Weights of a small transformer language model.
Size: 12 layers, 12 heads of 64.
Architecture: LayerNorm before each block, learned positions, biases, tied embeddings.
Training: 730M tokens, 5568 steps.
Each number is 128 + 32 x the weight over its row's rms, rounded and kept within 0 to 255. Layers, rows and columns count from 0. Numbers have three digits each. The size before them is the row's rms in percent of the matrix's.

# layer 9 attention value, 768x768, rms 0.0342, rows 445-447, columns 0-191
106:153180153170144108157100130128094128090094104078044134137103203056147063121124150136121137123100165126147152132187088079116137060152098129051097106167093086076189117143156165128099128132097093099065098178144090162191178164163116084106197093215161162114069093120111088128137093149115127091132144141100151114137140107181111141159149139151144139108137143106115099091175160146142123127171127115166161243119149137189108133127093102122102118129111116154152123087183156122121149032085143162119145121130122130158115169098180106144129149106141137133163145090154050144184147164177131144
103:104086138178198121130131079172161125103138101167131168143101102167142172100108142124162186117078079092170168128177105109128183171115145170122098149074176083178135089095077068118160108036123169090087183125150121064133108117186109139123111137122125081108108098163181162103131138104064115092112133121103166193143145178125122107098052117103160092144096178113100148117136100124118173115057127078101103082104125111212128083128095120100071143096109086150132135127118205128099176131147143097151073055107073139083069048115115159162157140115130151138113102110116118153102084068116123117
108:165180110137116116172160185117104126138133112064123105148119172133157105139110109109124149136133119140082140156125140147146150083150123056113155170124086201153108128115107128122106167164098138122108085084102170099087105124087123163152153101119184122164147138181109145118107093133088098179085164069116100050091130157145134121118110113109118138181118055095146151142085084179113106055108176143065121134156182111124150162149068137065131151106124125090148111121188133108161118120131089069186163106155108147100171134121124114121166052158120151138107138123099089148090096085074144152
# layer 9 attention output (transposed), 768x768, rms 0.119, rows 445-447, columns 0-191
109:091075101123075168095136147120138124158127093127192057118157112185115161154119107086138134115164137092048114093057171184098095170181163090186156129144183207169069134125108098135130107111185176158185146164128024188074095160156124127139044134137105107132188123156151156114139155098101142137123166140161070132150128104064157135127163127124151146118098088129118145093125086119080121166115197143100204074127082113100159171134108168150138211078130153079132170168125151141206126145140111085130128146136157091099206092120131176143178106122153146180170083137139173154122135106122144090
106:145140102079187160069159084112126139163128106149109150079130122180164172173188112136118113148187177183134122167116051094133108117095093130112156086123083119106093158163103134207061134141142114079148104101113105133110099128118142166144117146163118122136110135088148155135116154102182135163139140097166177163120139115112110138130154054152136114075147127136167109128120137104175108120212122144112080150121148152106128149121158060135166164199065149129142163139120080120096106173160134155091201145190152087168062160100098103044158119131152128080133117125135139163091147151102105172
116:104104106115171165098134088107120112136149135079111070130159108144069126118150120111137141153081126127213082086168140121162115192153165212105158096130184097094159104133164151156117077074087090138070140148072142100139144115166163113080074091069060069129118143118157097085131115100201135092147112154104144169135127080099146136104171108117125103132096197164138104159100145176195158169174109123168173121085130183111094164173149124114078111145113088130166143078064080162128151116117189202100069172052164139101130111163109159125177125105097099142112136098136153126106157192147097163
# layer 9 attention query, 768x768, rms 0.0357, rows 448-481, columns 0-191
089:145142156114168121134143115156103090113126109132096130184180134162135152077101196099130191163138118116190117150121134137152091171106163081140123111203021071102108145196078149086152138103058101164144192180175146116154129110076129153129151106124120091067078117155112130153157136092141155098143136177136131130130132074131122137124124160109173145144137175148117140147050114119143129179112111116088143123123131123147172086105049120156123107113105163110092116085136164142137117149164155116091125098117152109171112158171083134145161150107130181126099143114139118123166107120122139118
093:101128078160145156134157221148085092086120097118129119111115131108133094121095172144171094116151123098172152183121142066150134083140086160102140111158136165132152050110069116115149147081180160142094156124099079128176226170141173126124112082095132117167094119090097150158155157170162111158171161113054095171127104084165074124160078118164146175118167175151169126115134105087125088156071049136090129108136198071054108146115124129039096140105096090168139099138146116097068093127141132181175104104105133138117065130118174142172182140128064131077096131123132124146109135125103173158
096:152181144115118157117125191187104104099161139111126167138047144100137132145146079097093182152114134110121086118119096092102127135112138126141105071132138119206082126126142150124119092176143139089141104136090124099122141124140115129145132138118097093125087071159122128136044107157129142135134154126151127144138047101122093105092159064104132100147126103138171158140134067099114159107091146099187145102151151103138145125159170175103084157180196149132121182117073157112121126141138078156118133076091174115071118108099159113118051134091073129119105153150104101146064156150121138087
094:141135095133126107097109142175140119106051135116133118135117082126136105199144098132191119132166131176177049125162134099117094080098132130105146088126109134080076130175093119090107125165147126178105082082103134114161140168094110203110077166110081122179120207157172125101076145128116132084130143154159154076086171168106129126119164129109121192077130101087111114166135077098124182161132149138170134168142103119183078083078140099088138124128135108083102099138160097122141137109159133116082166154138147152162092102157075172111187123100143140162176144085137140117114141104087089136
093:170130139126063164140211130096109152091118148115064141098145083095130131073105137094146127159142095060091134106123083092108118158138131120120111158147129105137151171156134137150175148111148153115110079105152155135103101047119126089118091117156132125133129169101139091164095113104164109191152138186120182156097158108128084144121113123110140140101149143102113085155086084208145116140083190151153052145195171147127163046165130079160154088154146056154169146154160134094175137099083116151104102086111111149133128173128097120113156177158056112082166143069141141147166109194154226137
087:161113072132152149164147093162127160131070116128086071085128140155146147087152098095112175087118077141124183183124088113114114085149083135131101162143108086161124113084128156121173116112116106122139106079104123124154134172121144118161139151086106143100126080098109118140159126151170097158146118130100077062099119145198147141209120148083109052146115157075175113176146123119192124141097094172139153090088091080114098117158094098096141148095152142125098112097117137103104150153138158119186177217148136153130111125117084106151165179103143112110132093109079190126125108120104060161
092:204121135179182127128132114099142100159071116162123150087131124121117157187117101125179138112115150135130124110135147091150077186154131158165107184191158095136114188185090140104167095137091059120170147097081158167081175104139109144109092087114136130138128136127156139113102116120151150231143144101127139124131147080110162160070106146169104106111125107109130099127180096161134141106138107090164108150131108107173106186123092143122155137075124106103045146198144096124110136095105163086106185156114143108165120144157145091124116130097174147104147163103131134069179125165205193180
098:160145082151065114156197092148156074116106133131131148155110077095100104097114096149144108168140161105152129144152084105144135130140103139196123176137117106154099137154083175219088141158140109150153158141156156151129142170107115123154152129175135103146160121151156150134162183094081158071155133138107097160142181195136122068197199134120139088139069138093110108114101152103171164148096115093145098127121110142153159164130119150102128111137149088145114088142128131055108124109159231156130178146106064196165107077084178120178136112117129100119125147121181062151132139121099140132
097:115119088082109129095150133123101103139094134094098142144124152081143133191153151106114112134113107084119122148181175224154163119085131114111125144143123127173152113174146149113140059117101099182123121088126050113150098128138116106174116146156119111103167125148122085102188153135170125197096122076146110139069122138117101148130151067176068080129104127071108131105175074115132108073040168097161144169125119098069114090131148129176177136083131136110102148105146121088123106139138110090103143028166094155159188095117084139085089109084127154128195155154079091082125165101140169139
091:158102109155113079101145048120155164151129144198158124106106093152114136073182153096123103150135060107116161117142137224131109108065149111110112063134053218078154143103125137086097126122130062157106142124106165124167153124118118131155142172075148089117079111138148176126127109049163171080125118134136170099135133092128146147170160090164130210130160080128175132152132143139149172127144136123109088126126135137179098103152181128165139161136178118165186161158148161141128109126115086132098120133195129104097162117156179126152176169140094123115138125133105143144097116133122072133
095:116126160085199142157115162131124104094159142127177095139121134069099150147066096158141086162170099105134132114067080155088175147130110185114122159170101131109106103130111135116105183115140146158104121155060133122157140176165086143099128098141125112169088116080123086114117084106102145128167147126096122130088163170095043150123127108179132172139133075108161128115108102181064124089135092163148129091155154114169189107151154109187136131108097117170108119178144131164136146159102060155096120154168154134106175116135107131077150201155148129116145113149078119130112132159035127121
092:165112158204131126165149067098088148091086116141128160136115081174115115128107102194175142117148088140148149090147120096115125128135126161113120151079130091084140122097098153122106186121171125186163134139106144095102049126096114111121163095130076125158109100116058134166158076114164141135080138105177144138127147084164121115136188140147142135158137079112160166124110082057145129157154186120145199100127111146148117145095126093126152210112104166150111148143152097133083184135161114145117103082140125136211094174101123091134192079172184167120160106123146051135127127173141112073
095:098087072182110098079120099147138178151170121117056157138106121119134104136119126147118133105139063121208183164105104111148191172126148115089128121091150115070158077087129101159067135134162228120108110148087119165155103197164171101156117140130171080126138068118136133116157092183122126111178221155188172096099130179115101121132101057097062147119166214113081133130097147129146117116153183139118138136172131106096165124109168111158134107169122121191158107121091190079097162125128127138104186086094155141136149115148071088111130169109138121116095064140079155158117107114140167153
093:172075120175096142128133157149105186103146123085082079123113155145134104092115175155140126169183133073151116124131146188080190107142133187159067167143081165089156107173156095151077093187158112171099085074145128075176139128162128132084099107091191113120119134179117054116124121135129133159086144114127062111113146148200126131132148127163116062118098107207175155174085097093162133141123095101118081163107133144066129105176164133180123135136156103066141126116066127147160142134128148152094143128092103085209119136154137094167140133104168187123150156116155173127183170121186156116
094:160129220140090149162140180141099123088127187104109102180081111177113073119124124176131135093118126197161154112092124157122159179125145141117071111160160107084138128094110164139184130114136109124129140128116106121129126158152117092116088142099107152089091097127127132120109123134099165163091108103136115054165108128170024141149104097139050170124125083129143170200146158146160121136133119167129131115127125086147125123114125173070030201127154146127160141164088116105133178180156142114122136112120114118162092146140121137173128186096179162110124113105113165107121155130095154159
092:085110128113103131068096141127108094169136140139161082105178080123127124117175138073106128157183102160053140139158170135048150133111105202211104101106069182191062138133114118102070136098129141116079126115122184112108148129148119065123147137153076037136119048129158130126064135173084084134133074109120098108149172127138124144144173167228213103157099099133192173141140186115136152083137180145135093144157112171191134107043131165135102105148130130105098115134168131097124092145108111157179109133073135106099124144107141118092102072146094147219155111121112111141124087129134158135
093:154158130102113067197113134073115079098154125126230141185133114200162146129145115142100075186050126156062088085079133179169108052119097107108156126079120096147113106133155105138095159096121060177056125143122112107137110188104149192145143151192172154111147128169121146114141117154155181068115157136165133147071132183053172117156176162091111136134109150123117140088110175190105175117116131199193150059176181106111127104105114159155141175152133082096158153116117120157137120169140118138147181129123114110159180133103148169197130093133095148166190155097152095080069125073182122108
091:118117111175160159135161084138190135086084124130152055133133146187157110142145070134163160117169147094114172131136140160145156174180112138088141112104090112134164123163124154212104095148134163154184144098134171141102118099098115077151114124129071133114087067118149156172153204153146133132136136133093184119095112093119118125095175130115161093126181134116128113141113081114072120100099156135147147137117114121108135155116150105197112153112114155143134126163129135143111057149112130126145179110186069113162101122200165103143182098160126127168183096141063126058149160123144109085
092:156166151147199124120142094155174078054140114076152141145115078082149134101114091050103161077121131119180211160142132153114151106088115139161151088143096122116094159131104117167136111181108138116157117094153154161112110157058113153175155119198124111211165141153094084112143151109117114127123113121144063106102042112117102121198127156071097179134129148125136072081103125132089156119094077166113139141051103098094130166098112210074126168181083145111135158083115215123132138113178103103151140122106143152163158123157125149161158100169149172182189128170138148093085159129096108129
102:129131154078106099165146145118132155165111135162100123126161053136133093138128156145080118128099144119087125101156171108099040167144198176135104078127116122163188105105100108074133142087121134147121122135165120074120143067132132117104084161137125131139169153113153120103178120125139116116117105167082147171121155119145175163123092124086115149146123172095103117115086104172143145159180114059119133126189139149119128129156167122149149162118084073135124114094151099115161108101122199199127090091144147134148169121134167109152167087115129160035074130100151108084169073137233137140
095:141130090168092090085131138097163151147079116073088140140140163136092137123136147182119164077128173069061139112109143094142139161130136141123133122096171189145131090078125121075143192170159238136082101083089095087154118107179125153121187173103134171135129171131102172072154133100109145133090063117150147101081145161111106063151105125119131125105137106131105147173112139066136154097197153129082092051183108141160135160169126079174145103052090141145112135161148047174169132127093185065151169119167096150125121106134129082141146097186110129134159130152087141155067081125126143160
094:146137147138149179169137168154149145123101089088080095152124148170130088144124087058122098120110105158102104160146181093105100139171080135127133124150098183155157087124164130121128063100131104139141136088145127140138107070080113135090104142136087091162093130137131123119172108078126110070092109105053081147108175135136102074159143113105151120149146145095182134194142112087076132125135183088101104173103121103117144118202166154109111172132134137093204122021199191062077149133147118111130117131167103140141138122121111168146044165157133123136123088108124126098092152209122130091
094:122080134104196123152154115132123102128126149149161065068107093179167076183128099087116115122169135084152151130092143137128138113109124082114099051152093053129087159115074159139113117114169131167113077167119158109128135142086119168180129123194093183182158161161101143132109113114150128114103144165158108100110149115136136145121133109121147098159158090111104121153100106117153123079097155217175123096123067091137126210124086057137115131147146182164167048154155149120086156120085062127186166102187142197154098102178111178126112184167141150114128149112110108041113131150106155115
090:165079080108139169094084107126112111171101164125206115128109140140135137107130070139171122147078135113088117142155086090186147136166132169076157141131135115183106153132127128131109131109082133182111091091049184180104152144100090103108132132191101156107129057123106122133049140120196095139175102138128125185138050131118146183123168134129146102173148118161135092142147103109124105098124184068160142139093163151089101109191159177070097115055104143104175127078102096119161155121084085111125073099132159143105144132079122156192103154153126124111114144114117130143116149211070189072
093:119142079154174134156218158075118124121179081100141098132120145120114101103120109087045085140186106124076122113123118118108145121129072118092123077116117151158143110084130158109118130131168118133136055164135134169065137137108096084131171236140075195125091107119096119070135082093158150108150064126084142105091117174107193090098143095150133096202127127189206130152135138156113137129156093154084157092184118169132191131054137140085123162143156144116105113140084119070139095107166101092109149115116102163118148091084138120183145142204169138138137134177096155126140116139051161135
091:085174132124099142090080080127162139146145131158103162105138070139105151152147164120132107114104142103131128126156134170139124142118130132162146146133092125120126176182142105114111102130104141117119111175109121126170154165086111179164151137167050122131123115148123100149116115146145167108097106113116137130145237100153113119119095164061129156116163050151133129105116096109142111165085143087166109169099098150178131134132144069160131151118144174126152130141152182105091137118142118234109132153174126181073178184141160149181111146145119097119131173127183137098098159115165093114
093:143050119135143111078132170120113152151128136182141156105109117153159121137114127088076092131099115150138141078194075200080168113134149142091116070119131084116185151157159119104094114109164117115076041125114038151119148117137144127173126188112136115128146096134146173135123132119123123140073117097114116136133177104129091156143110136112118148155136152136162162084102130087154110119127151160087143159104159085098099148156174091104113166098107099057083100135094173118106104158123116150177142092150173154091088185176221128107125165111136150095176201167127118121115165100198182127
096:095149169072142135087125093143108107214109149111092130080174054120146140062198115134153085134128132163083074208146159152131111072150139112142098168067143106141098115100147156159123123111161144165122169113084109189177154151107097138178055126133133150181137185114121130118124123125194109100176125094115156127124066136228103123140131150126123167133070094106110117113132115110111113131125159157170064149104131162185188098109116090177114153083131076157187100137138131096122163175121158095165119136198133134122162140082115147175089138160197124088148091162147132083106169077118096120
089:107112138067087109172114142165199128125134117136097124186223114156120145105138113132144100090125158110103130191183165156138131110171130129145156154119119172123146069176120107094088154076148166102134171112114094170140150138196149104169131110112110121159082126105141141158136162189134169130178119117123188092090217157183113158114056118108141160134116153103163124156116177132061082178110120148083126074129156138120100107073144165137129104083097057177098112076128114125087147159131177147142126110160081112109141167091102057163181125184125091161067132150126128099076104121162114118
091:131134128091180167142077107146122136099133075173149091120182151117089138125181172176173143112105161096125095089167172131193110084091134104171147055154108105173068157119069093150099156117100144195082110204172081084122118079070070105121170078159092201120128090089147154168144153176129129137112135125088167092120162152143103122155053148133118136122101151112101097090105201099113150102184176135177188157094132095142116079147147136132132131135131093142105126137109099105117169130119153107099140151135181171080138098116110130126130135145112096117169105130117159109125138133124137168
099:142204160113135107122092187125106125159174106117168129154190156100143177070117093148089118092110084134157139156119151121128140090111061107110138111136107143092072115177171124069147094072135120179081135117164104115124127105120099072124169157146140124050104184125117106128172134076096133136142080122161113107092097127112052109118187153163143090155084155179091137099171174092071178074151111125156171128139120113096106108162145122130100097180072098128148129165140080082143096121155085107150158104168093088110140125113122114138095145081139087091134091142133120144116131114102146118
089:137141050156154159176160080134123121109085104122156083165174121141121154113117149161150152150075117209102132100106139148169090120106220053145161184092135075165102103073079099152118085165091141150132106126125098173124106119098077080075161132182128129150148153163125234104155110108068085173082141111139129082082142130143146142079193123078190152147110131169102072103142180130127138164085136152122100166118159115022098092080108128126138119150136108165091108130125117133108154121128166113085175151110097133127128200071162131138133065157136079072107175080100142147132177101098069150
091:192130107152140102090112116185177144069131157123111099135181095111138086130117118133093092134157117134116162177119158146116135048100070184126098125184138126182117142174153137129151111092122154108072160095130076121143155188150202102141062187111191148110120055184051127091077146101104089218146120105078083121083130144096123137126136150120139114083122094131108143062159112131156174127137124073135189143131129156147139090128155175152104100146090059126129124096146094153170069162141104118145172108124211134128071068150060213123140140047162118161115096097191072152118164151132108120
087:111185145113113077145160061059155157082138128121153177118124094135102125101144161131122147154198171166143099180127122076116105183100204119116133106206116146120151119108143158121099142149122122200146088115156153127079123142139103193192124146149135136113195130127159135102108158111174032145121134157166155045130177126164217093142144126141094119091193116121122125135113098142054091126123121140115139109144102129155119124131192121167181096105126128157112155078137126124119152135093146088090142090165128137109109177150178107134144098082099185081130120219106137130127137118126110078
# layer 9 attention key, 768x768, rms 0.0356, rows 448-480, columns 0-191
090:149094102119135102150164095109058132095141102118126178172163154061110090116161103111175164101065128078153121143107111145128083130135085096125147103161145141181141117101112144095123100153107153199119206121169101113126119126178153183136097155164137094110100172117085082168126108104114089103179103135161048152158116150104084119152137114140169153197160136107139178101148119141111133160169153141069135092166165131109141167109137127099150144137182163091144097147174143098130151200112094150128108132142139122125103088104172057159193116120124181163077131121171143140094175067156142088
093:153131087144145089148173141081140142129105108126091103079115185167138139103107116167098082082143116142141104145090138117141152112090134147119069148143103115082122095160076154102127160121084126162186143153133137147115142123100176153094170118112133125200116129106099084094111187194170127178137129089131135154122060115115105103070144121116127097103123167166168117123140178160168114079202091146192109095128163155194119134165155100114091121091182109162162092134031097127178098133082208090125134075170162131185113185141120097114173102119116180113138112130155129087131115142153135141
094:116142125102147135109181125147089128113115145181122084176076204147149122075098132096082132136128179153170145121147153119115181156135141114160121167151144125167183107166103090136109129190152104079144107123139117119168098132104126134102135142066129110133087168137075133122138166160136173144156110141140144155139090110108133153105124087138136090083091155119197127140125134125172170122119168157107100103101107170116151095127120111141157169128188064094091128113135101159112119154118164122090113120160122157121136128053132141141083148177086133089127124122132145142107097221116166104
092:083108140083148122078135072126149085143167140136086187082090110147133186148119108087132119118137151171113149140148111137120092099149094122069170113093070182147114103144172078133106108115099145098137122192102097088067180185114095108092130169084101128145122079060140128139110147185137172141144075102143154102109105163083151131167171099093123182109160141076113121113120124111136128111100145103161158138105143210055193162118143158103119107112141149122165125164106125129130086072098180166144141143113175150135166068159103136088110153139095093100160114116093103164120153184102105105
092:183166070147087148167082150117181134094156108127206142154068141122109134165167128128136176109151150110105161066072105158080147111175167119163129125141111118166124076098104077147137178113127126107081123098184125104173091096183162129169108138156169067097170111073124103139118100167142101117134091155108093164086111106051109126211150190115176088125146122103138148118146080113141079150143150067113091155150109105203080140127106095104109089124084092137124072122082100164154176154125119133142096146112174077101174161064134143121114112111070074162104143148116091143120171172070097113
088:084153148089129120134150130144127130145114078064120105134155084141101088092080116153161164100141125118162140127158176172142155109087132188140135132185201154192131197109148124119102120087110105123155129112097080235169171127166100135148085203115116102142143159099133229156133149100139143110131178113120096152178091162085126151119109099097161091125135150089122143217157109147191106133128077101129162168103149138093122122064191133149098151130178136085142147063129077130161165094167111038185159125145200169184096181097170133128126119133133098153116118114160097188068169074104155124
093:141085165090147177158137162150116143121108110138136117118142149113199134161168104131155077124148133132134145124096158135123111151146089187144109147174115187144105103136181068165055084115154170082194097132080145162157056109118184102117116110139072133181125123130149101151111120144156127090169164117122174094111140137135116096144148211122121158150131092116041148090135140194103142189075137113133103139175152145117150105166155157162085129143177168096097135135115130157066102163114074116132127109112108160108099128100093128140184120130199166081112134098150175083125141131136147103
099:070124111147121093119142132110096124099134104137137134189138145134161095099088120103119124106129176138156125130110151138109147126126109084112170131073163157115126094185114141161045184129151151102141118171202144160140194106137100134117131122110138095136159156121113165161057158099105164154053124159107148170114133185150153113098164159148140160117108124114110178139120102099084150173179091089085123163153061130170119173098073100107089108093069123149149101149133111066050088153181143168077212082115126135163145091155098098152129159144139141092160117126061142095157155130125159195
094:101209153087169135107074104089202130196123111127118143170160065080189166097187147139134104077153160129166111151172135104078105089152124110114134091121051080104138163146122097153125090112183153132132084119118116104120112147143039148161139200152163127153093151090105152153152067118122181134149118148149194121133149145142105144088157105125124159208162113141121159102179112096164139108128082076121138173136086143160038155124118104140140203112124097165118115139123103094146168124125145165119107058173137123085160117087152189171132113157131103071151213137151138120106115074125196136
089:191114090113094133135086130115106191130134103174172170138120114179068131078109155146146105117123161172180103154185181125140148160151169172145122120039181195092118173114152153118104186171167181121147149173144168110152190140126093161098189134117053039114116099095155119145075137169131122123121100078145188079123098124139109139096196189170125149144080175131147162171116091114142107094137124140087161101129158118104116116175160148099078159154160121075151121171098067039138132133121085143133116176124138089043152086170222108170099184134026141114153170156124125130109133142156158074
096:154099162090102116144149094132153113115095087149153118172131137097099153166118088104082082128181133129137105152143152130136145073129101189175117182177147138169129088118140136184108126098145125156158122094080136128138150203137071074134154072112180107172144200161134069086103134146131099110145125091131121110101088106182172123085170116120133147176159150180102149125144104104156157082063121072121100143156083132150139122127120146129073140134160126145114115129132181067099136098107142137168153142151193136149118130174161117134163172148104183162157091126081131066143158187142172200
093:098120141105101180134138171138166136164070063166163141112094145078099139134126120122117100080079124151115139117125136128222128110131104171099074169115115161099084086071130105175123103180109100118140139132075138112126089112134088095178156094085105123209165146093153116074180121161114172143116126125110136105153110089153089054120117105129097189153148132122077118122118092146140172123142078138139127077084097103075101142085197109097140104091105148145107144114135177071094126194124090113099077133089094112127112155167101076166192117137175120111151144099077080141105093134179118098
093:135102137137131099147110084149133132124153097127168147195187130098153103067056067114166107097124139059111120162099173165104180083143128106132149145082119131095156131089148145139137122122102130141119111111128112133186151096104075119168116143166128032091124147151066162123104167226116141125096154161123135146118129158145134106122151139114129032117096161105154116131169147110159094140146127175131042099150146112154070143135124118119094093106157083119111181073059139101139124110148159120066097112105171152148145105147146123139170154102094127137117090147132142131188122142165149164
098:092146075179126184105106185139102151127123120134087102080141078175064110152123198114123068146128176136149111103147181145110158103164109127110133174179103161114132108166095093178154141124165157071159122121145122150122134096089136116075075140127138155156099151143094119121160135174153146160128138092087189194121124091151137115190166106177114115195129132158102130170154118132098089098141036096092127089090103115159191125136123155119132111130156106148080127148124104173161105131179077107132112113100139183164109136081167089097110127173161138082099104199120127155122097141115213156
095:157209123127145190097071154123111128124126140154069123140202130066084131139126118098088068112084120132148093136133136111114152091056135157144049090121158090110130117121189115134106154116134098086146130161080142092105143133129129105124140146137132113148108143189153067100123115128118155067144081110100047166114125063158142165159122112115110069109129149075158108148139182149121225123135121182156093097132111115140126076102178084089147121181148148150171157102152088157199113143134151196126104137142081071154163135104150137112145125107081129076148152152172159126081094117214118090
093:112189159126114144067130138100188168166165132119157144135096143166122095183116140123133140060112111134167088151133130152073149103107139075147161146139105159131119126180120117143134131187108108160110120113154094114136111107085094130159128148091130062140078123125145100126083091123091154117098116145142119125134158158118168134041115166166139183117093119126176135136077077166151153122141096095134067146131052133097077087160160122110105175124171152131133162143161087137221137151081125139123094130128085108133069198144220110129177112129164139155090125101101112119061144114102156110
094:085100183136177158083136124129146100099148132091150118168079053152173121149152169105112141117150156154131101113123190110118155136074122086091078103093136128090067182174160106136142150070110099142197187183092150087171151201111123121122133197155213150152099118121138157181133085136173140121025205121151131126154158150169129167076061133105107150138127142184085113103136121091126118096120148129115174113180176181103118121084122141149160159128093144129121164124170131116081183028117080124059192114131130072118149104127144166079132141197196112172087102148142149107120149100094123114
093:117108087102142151187101145114167130101096103160094124138119168121097077107147121135150119145151109090129150149148117095192131162186046111146161119188151124100133214167160168127127110146142147108100177085130134088106080099111124116143121114103089129150085117086161137133136137145089117108136143124137119101137068121145065110147111199183164126101113082150126104140169117156115070146128127143111117135169140184136157126136206169146099130150152167186158079139112101196105119124115105135145140144136141113072177080150151093124106149137097142091149124149130141095097112187132119059
093:141121161109127125090124111118113097097125093099111112152143213179173078127073108112104156190139163112119105154161161118184116152142122184096171137163135112159099161126120095147153174117120096122092148134125151136074170094092109131067082112086166195088075085157107192134138116120187140141099153143112150104098057142095060153088144145127139100070129174127148156127144161135144183078097068159109130100105156154137099139186145102128111122132098128087075082134083141096106097117120160121102150185154135113145140115110115165072085167161104140120157121114153154093109123130107149131
101:145160084083176114228111076163143105141099112129091128132116111125139114163126235172124157086120107148095174115165113154133069077095147131163101108130142109138141132153113133111124099123076101123086085107185135122152132116130117090112145100123136139100092165153104104105107112122090141146105091076115143163150155131046193100198112120167121110128146094141112120118101119087104146140140147120144195134110165152049126078096126079116134151177110118117163147132163131136135184137088140140115123177157094091084143115131169069161072075110132136085070180154141145137144151158145089150
095:109184107139145104165110108116149123183153146072130185116141079120093171159089153072142100139122223121133121171129114119131135089084130124159103058107138150131124102118157074130110148072121118088131165122144142101093117088170120133158174100124121129154099126154108095124203191088117136123131116108183148113129093166147141122140115116099091120178163113142160120087143096074091117157102100181147147108118118115108163166085078140132194106102104132151147145073097192098115097152134083150162108143082122112092163126091115181146182110144128106089109140163125164072175092039175129182
093:106140096122115139176199065110053159118092123116059206104087151100115112156133108160114136100092099175131168128160082127123128178129136154213159067117073107133127143168122074159090154163127138090135143132150193137072134092087121150135168129091111084120139093091091134104147123112134172116209079180192143097109131115185081106126140141150199150112121170066149105046117157073115107158126191137144125125106064105124072081103123061124140126106108122172096152096141208165089150130056098151124108117131095170095066109081174143140181124110118138112117137145075085165166141138118118121
091:134114177207091188115191174147193161083147111049189146096138115103133153155018085150180178103154128130156092150106092143120182131166078127154106094123095080081121155178163180125125130087077093119101140147110116132115104118095122172130104082126140105105067110102094079134166109145138152146158154094089139078145150126127104126152122132160123131102144158165174152174114151121066050138138121118108127146118104136166113112094128096171144160139171168193108076131140178138081155170107115098198169175109130118157101152156147147142140124091106106207130162199128131149099166065106161084
087:134125092146151143080129135127101168121139063150128157165102103093105167126119163164142172135125161151123142077158097109080148100168160170175135113139094121145196150136122107139101111140170098145145134109052146162144113083138092168135166184128174134170166084171118109080093091055138147170165158163123196108205173151167137176130090118100161109104074191160184112082144133148147136141161167158086157177092092143100112154140107142049099139141144115102137094070168114142143084112118139066098112137061119093156131141113153122174134064149146187066113126130172082140090106187191183084
085:111160164119136139144141108138122049178083107147156150086101130089096130080099138109100154197140124134167144161154185113195038120084127118155116141132130164187132164144079175106137127170187067166146099143123165074125092202104108135172194142140084143130124151196054062155104140100095111142133128156120093126097119121120066062181141151164094153112112149121124143148177199138114121106146071158095124101110123133124103160059151112087142100097089082103126081118135140133134132115065201103030144098103037114134158152113087164160122088161163117118193108145137135095135159171109154123
089:126089115143144171150202120156147172112114164151134130099096089176153142065127059137093122166097103144102150079118103156154142147130114134141189122092162135154099127161193119071176072142111133094101087146135112143124154113124159152105048115113125112114094134072156097129069107187053115076152161137108192117169131141135127114095139163136126163146120153184124127121147076127067092181096129220133115073206117076176119101113143155182143187158159202118120169133210151193048169175132136143153155138128136146142143143137121101168167138085184160184115078108106117121131090116158116129
093:117101110125161163156170144119191106132129111134094116180136062184081126125096155109150118121087164198123109060137116091141167109085125157142084150155116132186197097173060077152139118165151092156186107175117081076104147101069129105109142094144127155173064131159110117171127137163131216157090181091164087132125161133048115086127118089119116102134060157119133126141150104138129162086134101133104181082117143100147153101172135065121171181136119105088126137143104051074078144172169099126138108072129140093178135171081134057145107077151188114128165153133154150119141137128148094146
099:145134110166143119126150125074098141132129173113094185105147151139198224133134100121122131166084130114112076157080138181106147140123140108092153071098084097073116079110175168150106176082122126137137109141104111165072085161096144142138100140101153128138174108073142124163149132118176154110091204167124120104127115187157112139113097142148118134150141171139097099131134147123121200077164151238116155083138118160193146118128100119207112166107109135114157137082145193136112156129130110134106159133128105116104087150095181120184136085159181118117166054069121121135155116174153071137
086:162068072145110151141113184106182120155130099138133144150116152084147035124121127102160108139131148085142110110126194128174157143150093122066091144106152111043092104133122087100118143135110161100090134121120086143095100089175141109181118149103055116142157067137100177156119126095087162131136176162133102175088122098070208111114161105118123135136156161203191089099166093120070070166149108148146156108135120148122170135225141131137110102100149121122151154150179165121115135075085136100155118147176136093197120109103156084174146157158163172130106152114189117099117099161080088148
092:175113162047118112088144097038193057143132154091117104116172101173095129122106056164122104107119087223111132118139161094132093113161127080177117132018132095161109125121134097145183084112114141160138153148103093132152099089125128175159129141088071142147122156110173138147146099179104137129139077158120156112103148107114084108094142119093108107153163174178092088071148105102103157122144153157119152135106187136106073101147148144119168045175137123091114134110144197163134130123106154117156162113135170110047176122141124165085142156145153111106152170096068083086154178138076091149
093:143165170084108149098179110136103154148076146106129087120147161126182113036104169126084134123149174110138076125176164056125098096116077165116158123132130104060107084146112137103073085151190146154064154130122148104148155137163116136104139116087142121124132119211201128132125135127079091127146111144149138152117127141116087126120128147094180099163101127147118116148118156104091106152196079175151106082174092118172081115076095121171092113108094088127104119153085170103118113135110107167122113101157101093074139162078154113184158167134102111131115136157151128109154164067144148140
090:132102109105122134154117080172098046144101114120159122153096115153150138136103198135156128077145130122132159181132163131160073158059115150121191066089159186130137126103123115108132152201127159136104110093145144145138124143144070111169165123070159151047139128177121144082142097089117111130102072122188186136204082163130139125108158137132126126119110159153131146085144114132122102105146101147102211099122124138152102108072148146162177124157128093149143186129143126161092077168157159101052109150139135110162121089119147126148191124173147149210081104175098102189156170080059103155
092:080099146145117128128120156106137149123098244098042149106113109173120114099072095191167112116153155064140145125138139126077154073211193186080077202098134133129069140126123130122113127062189161166146108186122044162139179124176128135082059188116113115169154086086139204167089094144112151145101173139145086176093182165161085087135138146085142163125149092099096090129077085118131106135173187027122180118133107143094127105089175124143162173115106115159105112133119117121182138140083135106079146159147143148173162124162144148107161075095108124140180145069114148139143087089130158121